Part of a small language model's weights.
Size: 16 layers, width 160, 5 heads of 32, MLP 640 tanh GELU, vocabulary 3597, 5.62M parameters.
Architecture: LayerNorm before each block, learned positions, biases, tied embeddings.
Training: a variant of Muon for these matrices, 152M tokens, 6415 steps.
Each number is 500 + 40 x the weight over the matrix's rms, rounded and kept within 0 to 999. Layers, rows and columns count from 0. Numbers have three digits each.

# layer 3 MLP down (transposed), 640x160, rms 0.0619, rows 618-639, columns 0-79
565497476452463492535561519491448509510465530564476520480568500518533478468505491537478452505520546506520481466533570477518543567468494492510461436493535442582490438474489484501458562541518555481486531512490528461477493458453570517520453475
485533435585478444488471519623433498539505495471481544434415582492497502545470497516469587431493528570522522495492434454503447520560507530429464435517533482451514450520493514484500409472436486454549523450480474545468525529538605485472510514
496460529555542486481482508518504540583534486538481475510490449538486542501503490572491511486497467528484472441506526519429453491549526505479507488467587441498511533495521458495543528520522546527431503491529505491488483444492470499451502416
534495521502477490461479476519507574510528440461481438446443476529492479530522541594442491525492493472546501525550452570558458516496523568538541488416560533552488549572444538476447515456476497522533461518515502481516514555537471522489497460
544495531510520514419516462469462445471491464538549546477504428446550481496572529476568517438521477557488531467478467512476510540468556482552497563457480517552471465556494542546475560525456539458506478494474461512466492541484500482568511483
475504488544464502493498547536419520456469470479447461502545520533545484538506481440521577468437432515504508582606508462499504458544498492511509517501487495478426538407511499468506613551492529482524530445465432527410520477458472462521475405
448616469532479439487479525487483475522524481513549476512560562513550531484526556448570399476476426502575527527446524471530598582442412431506540579525424510500474427556456528500534462520495418515479524412500480537426443520475515609481419441
486495602497493503527467465451520481352431467569466424517508469546499561507455587444577507460548521442447520494525498502497473493473513501541517509474487476527491462515544499533487477482539532496495524488470465522439514521515431577499571507
495473528503521522441485520432448457490553480541558501496452494469485537514536534458462432485510523479525528468479545471442485513536478486487514526481564537485509447517430476495480555485554470554503475475475501496535503517528521442486509518
515515557532501544460446567436518544565530536465462442489426524520487477538580546468499521572548497463491504525532456521472540537492554543433494529498509439505516434509466488513507472469551493489485456464488544496538505459490481540501490460
452449442516479449508540537565461546513468504497450501537429464490518472392474547452459476520470565522495545501514423429489573505539417499534541478523487442554539549458489467535445460512519505467501505537473457510515561558516511525540519557
528473565359515538482495507470564502486497499520461500464473461467568534454440461467450559438437546601529514530450505507473498524485439528513465511547447485491532521554539544530533504469529486527480480505484543506519497438510500550417523449
440498441514495532490495572502529505512525502507487550487529509503459508516532507461496528508439542435446485555471423482476498503515506418528470526526528539554500548494549474505484450465524531499514506482539466484520508520443473520467472453
466568517480441491512479537481485554590526596542496491502489531472434454599520523463529442463451549535493598507507515487578480473468411526501561489492513561503513482420444535526548528464432493510432507482544467547471477508464429468519486462
539557539535515556566462368484521500501474430497474470481512470499451506451469500545468442531588451455449521469540464517484385527552494567478507457537539514468540493493428463565489496499543555471497483518541440498549512448447557527573482539
453483498520494558514477574538408551481533460492396459451498378539453439540498518480431535564500501534516560501457516525505501478363498505455414578497502447539488476524542461452495534532471520474449494550523486465493472441499483462514470432
487521471513569495496500504519478469532488449435519533539569502499530525536528462549491438518478532493476562512471519502485519461490543516456524532439517533504516474473534505465453570439488482533500447509495509465516537431476524496495512517
471463456536460499473395562488503513526411495500535443488526422541526542536501479414498444482527506458504522476577465514482488505511569431477536496447534519492526462517518497509546499491460486577517514435512512494480522548493469530446562539
521527498521523542511454476474515439532487542510450533518546572564473467503509543504460486516486480404450550512485480455523517496410514465490433495473575572487473546456481512429471526496483442470489466535544411552499484470560527560522475475
525480557537522482531455574519554549482500533447544432479565458468506535507445472532543479491479482483462448467494519559505542541525590478504523475503489494501479481503503503515513435464494529530546504527397497489525438552521438511543456488
455499536529498501594483505544512438539506519427521538487465465526510497476473472459545448551464513538451539524581541555505544444463489543510562389478414454404520539382537501498521502483495475489411485396599526472524490527448481506500434398
428517587477564526508494482576553541477487442577464515509551502493408572534474496463477499472595473507554495456477581459481552529476540437528527516503515464495390486515510412525513480563467559494513467542498484427559485544497512441557499521
# layer 3 MLP up, 640x160, rms 0.0623, rows 619-639, columns 0-79
494493514429492505498490413416454588515486489515562539493454465495506529446462532489578484420515429519478488512515524582466529533498494479553482431517516439495586489468537560515517482448500475526476458491500505503515483521400507528459513583
500513521463499515535387427454497477473525526556477489507440499520491520505399508526524488441527489474429497496585499512543525538498498561505444506596498478482518504449511518453481467505548505472464428464477462522442468489555466493464534463
542563488534472523488584557522487488463503499528473505425496533477522537523438531460488528478482578498464496444504478547502536509514538501532526486454448539503533501424560578536511519501549477520514492414504498505443481511449585458503436561
457454452455585527503507526431489453538521499467486487458532463525443533530500477526505433470462494451549556464519456452544536452528410514533521474498560467472559493489502527515579533524503525541456485501486553475534442558500432478450522480
453499448451561511507446444529494553533597469549556502493487581499432544468478547517512433496526507445431482455483548499458548478517468489406499553538601577554459546449525463452605457478483414465504532482520461391495513554483451458548496510
525517475456488453510484450511453545425507552554474537506488564598429496528559583512418461517475517547506525562502446448455570498519533454539569456556532501452468589395477547520461599545513440519477581468466568500474472524398436462465545467
450491519463503472460541462489450469499479464471575512555535432496457477525537535492512430501492452480529515519512537540511445525566429525434478514468553502466475536560513429526510519511530485525515497496555431522548470565432481454485431505
547483552529425506473476493483548549534510503478487515465503529547487500512464483481553543462497510455481436491521522495505493483513515532470453489477477457473534534522506572491505420548428468474580544498532524482546465526492533488524476512
454445458494453423414454462477479476515490531476485469502436529469543521526545481513541540516419533475503600514539531539480463473550492398597520546558549472459547513570464497522542450501462469491489497450513435497507511543466508423403541549
545552543490524515521591520527512362431473425469503443393558505506501465581454507509555465535511464520519474493478458548577512483494504527532426491460507450512498450465498476556518496454494493527460447555568536535452490506528551500488428453
506496548550472483557482464554576554553478454479448522518463449538536556473434543523470495484494467475532553446475481512597512493469515454461490492547497404500545469438495447590460520553551476525567473485517416481479468408495498483532507528
509461494478518521508449524432468471482477470510525508481496544482515492527547434450535483383532498455516559477430499476521496525403561506458456458513546478505512476489509509497458568473427481559497543572485475516486458529528527492551459519
530404459558471490535478501466429457521513466498580542483506490555481516443416476575497506459470420585503481448471455487502430488562509442436541477530514504546510544493515516499545493475504527540468472443514482470473514547556482452470590464
418439551509489504505540471529511496518429539530527501501446494515529512466500582504526509491470516449555479529453498501509506486516544487545508465439508549502504539429498482524463472494542473426528493426551470542515530552527386513470422558
486497538551496561484515458448553521452475468544472507566487479473493501564465507534526483511535523497476522511519495458447508461489478500428499517532470450481506473516488552507435441430505502559548507466518534472526476483583532496555544540
486504473495480518519505472457486543493551559482484544460487545498521515505486542517540571473445451465537541501446508583472548541497477544478462460469463484517511505484573522479455493487522479455499494493478543498580454500460542400470493462
533538479516497455542489519521492476485496465466461497528484508463545604543505468516503447514484458497595485525533465541531505519443592531486512505467524476521513439452526502529462561477496460549514470479474487479499513518483535410508553560
513570459549381428491583469509516540515482493532446458508483488528552453491525544522520503476472531528514458518452527589512530482564478559493540530448526537418544456513507517509489502488544460509611488480459514447491531582472511506557481542
473451534474534501494545491520510531482563552403467436510450512516509493463454506505536476497467449479535506439493483505493569442538514471537507479452540481579497522457469470469513525522506463483502511511520485512469522466510539487528488467
423490516438470565490526505533498506467499441580486529470508441464545473444540474507479539481451451463511490438484467552538464504503517449566420463521545532477467530470516410529467477517567516454523491540470518448454426548547532473454539517
534482492447452417537498525491499546431510470483424595532497516493490505415464588486526489449490561507492465526520473519469520610573562517528445448431483555545508422459469524461481486500469457537564419632513513585522492484413525513498535487